config = dict(
    num_key_value_heads=4,
    optimizer='soap_variant',
    beta1=0.95,
    weight_decay=0.16,
    final_lr_fraction=0.0,
    max_seq_len=1024,
    train_tokens=273900000,
)
Each number is 128 + 24 x the weight over its row's rms, rounded and kept within 0 to 255. Layers, rows and columns count from 0. Numbers have three digits each. The size before them is the row's rms in percent of the matrix's.

# layer 6 MLP down, 128x512, rms 0.107, rows 109-127, columns 384-511
103:139154173144149097115111127131154095151113119124160110094125119120149130154136124102115142107144145117137124103148189137124114118139103135130151058124131156142139171178106118109162169118131112133103121123125144127113055119117135095151130117123136108165089124167099085140139117095085146123173130149118122069104136122154121127193138152147110098152131129188107137113092106117138144151113
101:118151124137169127135078096129147117102117113109149105144142131109137134110074119145138136113113158126113134200131130122121096111129129121108091199122184110144126135166129129104146143138147113138096148118133145123159134143190139081106139108136133153158154100151112160119093107142163151115123125178128107139146166174118089160169125098167156122149152135087139118113135128070133131145119
100:106110092122131117115133131143095119143088121119143104181147153085099112106094116111117133142170139122111107150148142102122120153100155111136137153123118152121126138064093163163101193134109145128136105150147133120128124130083144093124121176143125119137143132135156106116127186120179134148149142084163178110135135146116144131126084123139119076154120158090127150147151095118096129132102
101:094121128121115100147141080099115131171114151149130113126096116117141055129130148121114090113130144099091124153132157099082133097126150113168106101132091120127155100151133141182121131104156158115153144124101127094108159117158107104085146121110109143152095135129140129131111154115085106102159154147132116120150133152170147098120130145107146150110087143124164149148096154136086122112122
096:124122131098155168144077163109105172137100115133170131163081138153115144089100129146074123125070191125154156109130140128153107128129130131104096127122101107144121147132147144152138117129149099160147144123118111111100139170115143143103153138124143116071100154140172152114144173152138137154069143173071144146109153131150143133109136088098177111135108150127107114146123142098113126131133
098:132157130176164094086119127135108148127121088154134110123169134089141084151113117097135147112119123119142095115192117149105127096094102104100126115123150139126094142112124088114104085143129086110127160147089147096150115087099107129130147108141172130085151111130138126143150117166120116105099133153139089121112107109101126158112134115116154125135124125168143141105116104125157167129144
094:151164111131137137115134128153150188167130110115114110095136162130130091170105107140150175134143121119107127113114168148095129089137095125169126123124116168105116135083101136120150144122167177091160112137148110148121127120131143135131115114169126167161140146147081113153148102133133102095096141182144121141127124158124109117127155132125134156091161155114151132118158133129074110093110
095:129175133092104127132126122105136071129151113129114162163128113160128140143179126126121172093116120131126097126102134133078121104078093156120138140159119150144137121115148126103151155125106164160130159147131148168118119146110089132162119128135088093162134146127144148112165101118114082131107076130153111129141130126097103128139171148152107120165146088182129138173106122163131131124089
098:133101137144083090133182116138135164142141131136166111063142091136164109085150166107113143198120135124186143115172143115109089141093061135130116133110088118132131115138166142143128128104114098127133087145119110143161157144078137084128135128112093094101122146119129164140070097143127099095096139148112120131127083109133126111154104133142146156122133162126134088129202128161156137151134
097:160121117095109123127108137160146106143125118129138140164108126124121177174117126150102145145124122116122200147123107132175086096136140137196154129108161111185124143197146141150157153121163138091156151145120142136153129137121113092124129148124145120118123154171145135133136112127121104146152099108138097121159092080123097128125151160144154124139156124102116116143159122169182148132120
098:162132133106148116152142137152116179168142135114121110141082152130157149091108139150124192093140112151129111123156168119150135157135133177143112160089172083086126158098110144124103136120134161151104114073093122142136156143073180090138130132121164118162092185104199148103176167103121132091139118120118161117106118159149120122170139100135110119103134126154128116157141159101132115102121
104:116088122107207160129134076145148142117135124136106160120142161073157066128107146145076119166133116108172124141146107146138168104119091134063136150112153106125170153163158145140124126115126117107140107124126167115113162147150124139098115130101124116128129089172127079102148157148169121148122105156126104080180094128167162122100116119141134073134117088143120156105151151138157125129162
106:116109107141104112144093141176082107099102122135158132116139187122123132123154132094114120092126148187153105106143153101130128106138168123080140174097122111103151109140137130174132122129081138151172131104116114158114149145112141128141093123201101116148132115123139098112134108102145104132163093096105155110091081190143117144161150160093107105136148127186134150127138140139123160133156
099:064132158072098147130176107104138124150150125187142163103132110115147152129116114095168124132086125136113159154113115140101128138151131094163154155160151098117072160140127151136144160129132126103072140114140101155132140137114106119118111155136168162091131138080146136105118119141131147080160160131132104146084082114140132123131126086125162198138113166093093134138144135177159135112127
098:077104110103130071105140140171112126127114099172122136126119162121092158119116125163130103171141145130117149112120155084119160113095133121146098131105128102175131159125097105137087120107162145179113107131119143146144128096092137126121125172152143151118151140098149142105088133145152150138109124135148110128148143102129103150133150131120137156138124126155092135103098115111114137123105
090:113099118111133175125083107138143149163136126146141158112123151099101116138114118179112122157102160147158115116140124097168055157133110144114139166157128152148148171152157113124103111114097145168121121131157139139093177129127124132142137108117127127152139163131168132093127150167088129117113120114100117131087145092145134135140192133120144145099069163173049152148098159177101111107110
102:145092112127125134134144139119173134142130130112151170117149144131135151147135110135138150116124139151171109172137196162141127104093143129142157130114127140148145089124117152124087152148115096176145083140161171130125227120123123164095164117120113107142130148145126109114161129104130102152132118089170162152126109123149153152120138115122109113150128132100167110128123148085140120133132
102:093099121155142131138146088111164101122140139110153109119150124084155105100078095118126085116144114139132117104099148122091144128096134127087168067126115157130185125127123131101178152164127125108155121144128137128135090159123136126139098110145114106165101125084132147121142123145135112154105143103119157095145111135119107136131120145128114128113115129140146149163134135107151132107168
097:148136153165113123126083135150129132153133119138156106125116145074131149122128110134132163144140110115158143115117095138108110133114128141127097090123094154138109120108170132138127140117107124080111131125136093116100132143101134123143097145120151187138126111127097154097106145129096159112074110140116118105086167149119131127132141135146136114157135110146103092148098124182132154139109